Each number is 128 + 32 x the weight over its row's rms, rounded and kept within 0 to 255. Layers, rows and columns count from 0. Numbers have three digits each. The size before them is the row's rms in percent of the matrix's.

# up: layer 14 MLP up, 768x96, rms 0.0962, rows 664-695, columns 0-95
# down: layer 14 MLP down (transposed), 768x96, rms 0.0962, rows 664-695, columns 0-95
up664 098:129084132144139113102129107104118120137145126128097079126113126152088112109119158133154110203173084148136116128111131152161092173196127172098140113046037113104097177114160080161182097144152172116142095167197134099078173179143135117113139089139174127137083122117121105138145132169138192081
down664 108:088169078073099160120138076126203186132106134164122146143115134115131167135124116118152119188087157165166147113212113172149118163135177135074119147141130156095138187147103155110126169071076149145140084131145133101128089106185120154059100097094116083108181145157133115066114111115121130142
up665 105:098126142099161077149214201129120149095153072180193102147125123113177144134132079151174127167145168126178136107147117156139147120132161176124106117140161143112105117130107156120078166099070109162135125122161147161096140179073165152123140157146147145085094129163033132122171078119141118099
down665 097:100139137142139125109095162155067129116116138098136081169105112150158119111116068115121026121160091127108079143136157139157092141081114073119152129091172099150108134128255152089087132137163116120137160102117052124177105071098130117118097147126120105150131110136152103126170122114123170138
up666 124:139135159103072158123158188121155080150145180093110098098150114048147120154077113142098136102056125166139137116136119125120157146104147097152085152135137203094143133139155129157128087145135138115136155156126175144141104084115104049126125109065111108074089150144168167070178159089150148060
down666 128:165088185149154133117150192124183102129137100127131157123131140095089153159061133112105167127152169163143178135169143131129163180153149118122121132121107190106197148173134162143107130131085206099126142122118209154169118110157111115105154097094085135071160144153178157082179108162164128163
up667 090:117149131121140147109157154148147174182158153073129114081115129089108146152089078145164071124076080137186142138162160119155105128110135089135128094162140130166171145163152108168152125100114096126120079186194164198118071103116142126133164150144170088089108142111146103089083112147176057071
down667 103:119081153133172101190124110060097095137175157114161126104102109101086170107165133077072132125105114169095125116104091081089197170171131156142061146121140055154138067090124123163078117165108114091118159150076151096164133133146129135102103128140114155126166120170157142163153176133083108097
up668 098:127089112066120160147121192132135052115107187099119096078150142143118120077096123160133179116170088050143188117145148091117154151097095100100143161166154081139142102086165218112113150148144142094164145111138089122087152138184101119117130160144180066083128147144129127101113112150118149148
down668 099:195173124205114139090169128180122133139109110168130123142132155096138146137124098106117129090081138093163111182144211128143086116160173201141105122148122163087118171163110105091157101157153160114131078139165151145100122120129106143121147154135079074193064070113136136157167126096148070139
up669 094:162107188097122097127118154149121113112038153121144089148143116202165070164086121089099164157137097090120096074141117110134152088111107141172095144131104153150201150116092074125151068112116142119092115142092111087067132149147110171102151123132085093096131069125133165155120145186159181119
down669 102:151134173101138155119181180146089127079120167149128141171124130140114154152104043101151130143128070157097101084081116110104147164078137145129165194088149153105108112054141147145178131136063095152140101140127116130134140154133066104142213135073105137165105059155119108105106113157157135159
up670 091:111114103058140124140140159153126139105168173112188116085128133134123117116132179158109107135129182059150143098152099124174128092136123146115129132158140124137182113123187045146109085131145052110181110136141126149075147151150121124125102162127104126122140123156091049116101086232193122124
down670 089:126149089120144127137077057186080119090104128170125159185164097161107165142065094153129119112110156158083133154128121092158142136114100104182104109077105159133167180072127127111117115132121173144099105138095161152156166127168116157132073180065098157129069176139126106092201141103158138158
up671 100:132116126070168166181162178152128163134139119111061217158135178132124150118168151202142101145103109093079169113144094158104163090118121153171090100093127169190133124162186132117171088092122121094071104074163120122140114135164189101111102114172126133126127132113169134110159143102118140085
down671 090:111096123153144110116124158075138112149143142120146143137164158112098119164126120077126142112181170157188170155108167065123133132102136133090126149187104130100124175164112133103081176109153148152150201126088179141096111135146063134136162142063169098048131120141053171170098167159139120178
up672 095:182096149136109091151116135101123163053082161116132093148112103032130158128111139170108131136156121109148114088136150142131123120125111122166103084174095099151097094159217112105093082195133091162083089130149166090148174127119102150146135050162135145144122107158124084129112092166143192138
down672 093:155135169213115119143102118149186156088175128156146097098138093119066132085136161121161134126146166138147102195145137083195131072174096186111119125120118148144116155129125157121079078146082089108124110160089194139114060074110107127132119144135111072109111164089151143131116134114153079074
up673 087:051064117099090113075141160136151134100152091131143116109110095142111180149122150109064145156074106124121107168167137102131113130121108130165066093199170173187110125166099169071141117122171126099131065117083106178184124146084116132096175134134131123129105130152150099189131149107164154088
down673 080:124105118129182137171090141121117156116111164051114070168128191184079136189125126101124123143123180131164104117127101094119113086105145134129144168075167143086182136165109116098142118111111129187125178122097134098122110120110164181135129068110150101120166094113082101166070113129100112033
up674 100:128140130123172125168169120082143125097145146157114140139150113142129118123098132156115188123209117137109146050165143138146107101113149086149090125119146145105094095124169076090067185145101045162119155171142085184152122193104079102150132178113146113106057162072110082134108135113156154137
down674 124:061081188104097163144126146095129157144155129074103149118127157059117126184102109102172132139127106149167147093087177132097124139153154159098133113099164099190106045136138109182110178123138143082124130155118153110126153170118054114154111120166125096153089151055152109194121100112147152150
up675 106:115113102115060166090118133182189113089102115140081070171147126175140152206070118068148150110144102143111124143197134115117161060064128094138146129188130147140106124110141148144114081108089165143157149119080117115126121160144174126128125157173124099100092079154104140105103144085196111113
down675 094:118124108080096160119180086136162122130117093147116096140063118103094121121176044149153174152093137125102133186090151143116120140124148123138113139095147116120153092069069081063178113133160118114115108117158179121113127085170109130116091100121144071118166179084090161094137071139202108086
up676 099:142065147195078054123191129146133199149161131141135163183113067150141120144094130149155106139131122153114133116134160151066104155139122170165121134103109128187154144119116140097138126144134111105178120137121090205069146165187067152132122111095099141104111207104087139092081122117143135139
down676 108:113088069058097063098132102162071138169153082167083160150139113088145094188143149151162112129176163111133122132140128126117168105192154104106160129082139127146131168127085115115125144108111182131122103182121086093057097081169103160125080085127143110088100154105115127123175190151113157140
up677 105:156152125084116143177105090134176068177144134066112146110222082116117182110124145097183090187119158153113087061135138088131161174110133189070120122120162122147097099124076104137127120118069099103140132161152161141120123105112156202136149100159130162098135096110136109136168109086150129134
down677 107:054046137131072127169125165191057113144139113146163157181081163139106120101167135149063132110150169161116145174117078130105052110176150135152128142131185088136152116145153095153147117142181131088136123120136122114137143116184118080180137179149142135126137115108100126130143166143063124088
up678 111:107151123193023106117103108119108159118074148100142140131132091141086123098123125071128100142144109158121152117157171092187142153138098132150114146159135150159083175151108107107089164098190113154096106116183075114098181140107152158066106153121097142154160143121189098096159095161191109086
down678 102:099113081098165128138113167140109146209101106169104174172098063093142109131145158110108102164138114124096154102128103114089101113082165131065158147180071168144096083164154176104069093125131115092123105152121138132134180111152154079124102083055121124131166177083124088148112131173171118115
up679 092:111113158108114157109185149123107096081154100143060158091082125116159195203136136118103147084137108064112126125128136126128154139081183132089093214142168166137147101133108158141112110147145109084081118180104110174065157129113160178175122121141151079182104160156144131144179155123101137120
down679 090:133105093146137148133091152068167147110153150123174100133185180135083114062178171186170150132118173174189097186114135129125096081143133141143102131134161123155119122189095106037144168108114093145157152105090188120104144139109139099115178121109118106101180135112116114129086153093175111089
up680 105:118188109141142126186118108134127105091184162105090144115177097145055139110136102097118162144113097094106113144147097135171088114174101141128134118119160137131128101055094080177114170117222117164130125119186132149133117039139104094088129123133128149139118143094188116084154198182132138111
down680 098:128127140149134114119080056183126149124142157123149232136102191085131120055098112170173145142112118119093170119136127075160081135141100109127092134145174113148122122107115133127068127104101106138121114104081139163071164144131195177109134149119167117107183091116129114200078142124154107179
up681 096:099102130109122148162121114149132164114179110089107078118094115159136148148136048181149150159154109116105107112088076149075111089131064105154083115083141150184078143149177171184107151082128179140097059138128113145078123089114165141100138200097152156119108057138092147134131156146118130129
down681 098:128090128053084121094130138078152170119086097116086159192173143143071226168107107113118097123151114163147171089099113118110110104110126135121087120106123135092132139151086099158188121165120076154130123137091119156083154064106146089137130138126119072136175058143105134168141108153077153154
up682 104:153080184117110083175120110149166090079132185119210140141164116131076159120075117130181084085105062153135104100145161085128078178174123142149117171133106113111150159102087116068120157175133144131119068152080166139093138125091120103100151113119165145148139116144087141123098066144105157101
down682 100:088149120173147130114097072133119122118112118186116132086084100110121164109064126114124078204116128129136188081117101168185074063180138110147145164111091149145111141125077094141094134135154118139140096178106118178077083119111097120150190188116101070163114178134096097110111168131128129150
up683 100:179096173085133136175114124122171127110101080129097153109123159173181133060088139111122172126102089141103087128159139142057116097125161110175135072183098119103134134141145067116156063144132086145140123142151160130160166106109116159110241107122139193154107155127091132141101132088113112160
down683 114:131158143135079081084090182126210070151124131104130165109100150105136099092149166161117119151123124166099122157110116135130138087146119166103097111166127165121087158172150094132174083107138150182129092163166054081126103094082107104188158068140163143129061067126127162113122100114097112095
up684 084:197110092177080099142136073092158134166140181099148082143143170166157146154119132099140125144136099145163156147155124184123133106121182119152063087148100136097122143145101066118113089090097056157110134179140182120120088077149049136067134130123143117164091081153148133127114142173112115164
down684 070:147143107089155182074105082131088150148100170079118124134159118090066131172162158109143092175152066161116125099130081127110113101192187167113110120109148137152100118139096114087147049154156174088082159088104098159131164124133185126149139204086113142107100147144112097158151103101171123127
up685 102:106125131152129088101160119080151132156106122125133132237182129090127134165047129139137113199105125050154073105112134129175108124161144141139126163070125135144109138191106080106097136166117139117153124120122162153114132123117189087073120158141114065173116112127118108120109168115077152063
down685 098:094133121129139120149089066142119141129126181128154130097025100145075120088147171155085143168192102084108137152155114130101145136134118077124122104159108124108096106138169172137102189232127109143126068096111160126174131115148092115121087181117131111101161169119109172101119086143161081114
up686 102:141126094112105165102166132159131084110101143104154083155184124157178158064165163108201083144157096118155136124086147078158165120152106102146143091178125150055140124109075143116125095109091114121068105164132139150144081172116099141124135114155222126132080135134055144170156145107122161124
down686 106:143126128120154078078109081087149116128109163147183173119112145077128096073133123110159107171115136180147123168138136051103105173134124131151037138103111079111119133147095156185127077085145148085146142161104101088081161123093117139083122118093113125119103109041159200171128142106135127118
up687 103:104106143162080124112129086102204113156159168135154106092154089142142105092119141079135144126187154123109075097141183125174123142175153104024129146114108087076162114156080188108142138131133075111097109193103120168161109107092095132140082095112127130097111127173136150137136180078112138098
down687 092:107121104155121147122117167138115098143174115100173176147090174124102173151125163128129117131101088173163138093067165158068075125059154152192148085169196176157102163097121143059127149130107115149191159123144105131186129112174127144100091154162141177123182136136140106114095106164107131165
up688 118:138112086047162171135167155114119094155138143122200151089201101105141127084128141146096105114140153162165068130143096092142118142120096147142073189097075113111152159163118103108074091191128145091179143089068156158120098145159118122149146116095173073115143125116147066138148104117115168149
down688 121:099091077101119085157142132109165085183125117146184102195129090106117145116147130091184119135109126122143141076082210142122157141124100120143164125161161185069101102041118128159142133179105132206139102118152143095144116136099139125173195128109141090149099169138163121110151174090154139107
up689 094:140173179094156076115090107151127142135157126155129202105155086163128132139100139113153087115127142090140167114160097135161134034127192137131102098110145096114137144103099108111121075160119187145139103127179115160122046050126143089113124139177171147115075127092156081186127121088103107125
down689 102:100094145120134162120141186179106167165140115127140122144112218153114141098133107139077177140120129177100079171099144076098131152124074144166133152099085140142180111113107112072153150152105085141107159125108181116134172176124154163161118170106141099160207087137153117078173182187135124120
up690 095:104107180183114148113103075224124206121117103109161145131061100171132130138118139171128133149191128077076095182138165150121120100147134097104145099144120089095130163117125090121126097151121131102105140086167057154151155120155122183048136130113145183113142141129152164147134132101091087162
down690 093:058191140161195179094077097147168053160113100122138133150105132100123132124123096073147139098074121098114140123115141139083170111127150163128100074162082132125120091122144170105086073143151163135100115175134191101103142057168159102104144131130117188083111151099112104090109110094094140141
up691 099:084119093081123137067141086153114152160148080163195099107171114221111146096096088103050118134122087129133156151167180129150112179128169195085120140050177115125103132100113127151080131105143142088075152146126141116131144090179125107111118155134153119131098083169120143127168147102107127144
down691 082:182149160129128150166122164101127155105158169135093128097160108059144163148133138198135146153107140111097130127085187155074176112092081125147103106175092139139133193108192128119107128111118129137143113163164127136173117152150093184188171121073152136152144093138079093070065118122194145146
up692 103:147124136124120086162154120119115111174126125109131106129164152162131144101150089158111173125153084093062127094231075159147099117147154120171121134157091061132049134147125124103123106165095144096136122112059117133139127086134185177159143148109142132095157124114200178031118114151122124114
down692 093:162207151126140065147140122214128077123111133137110082152081127125143181150174125160077135094213133116149122153135186088179129130151093124105111105111175104121144121111133083138082140168123179140159118170111146147133092112127125098117093117125091099134135137121148152170068107185202090101
up693 097:102138099070130127029121149174168177157128125111145122141155094102149154091097134114139143059126106099150118132173098191191073128182151116110151138128160118098169145133119110128092125144144100108106112127101161175165183224085166131130159094100117147130130133148174156151172121163080152160
down693 092:151101255157080116139118106113162098126139117081113146183175112156124191161125132115154146120095118087152164148211119114138120136153081162100059098118184145166128135107106103115111130136190140105101070125128200142141117117119116142101139126125107085134145127139139142107128117069160132162
up694 099:159120120131094148144165150119142149118126141158195141033143147188122124134144111137139169160117155186082113121113129123137173182090102157119094131066131112129055161095136155073132109163136127079173116144192186160082112141144067146105146106146137135056154188112143157134160092135097157114
down694 112:124060131128095102108168096183116067128117115165148145209147109050100121125127078164098099137153081074134086170134115142095086197153117137131132174093086128136177118179106082082112094117157098155134129128093147106104117058119149108130185130093119096127151164120093146118082159166138140125
up695 099:146147160137097181130089150151120155132165165034161153102107109130157112119183170060114051140080077113102172133147143077105109114117069071112124156156162126135111148153132153091115159136103119111112150091109169176131074142106114129141113092140122100115123178111099095216129084092167139121
down695 101:116152097119171123123147114127092146083023118125108159160138086183110114143077162127156150130195134143106112063106107191137134111125133096175110074129125097128097074089096103136147168161115111162186156160116117106168111111204086150162138119161086125177130193152110115133138096142117079115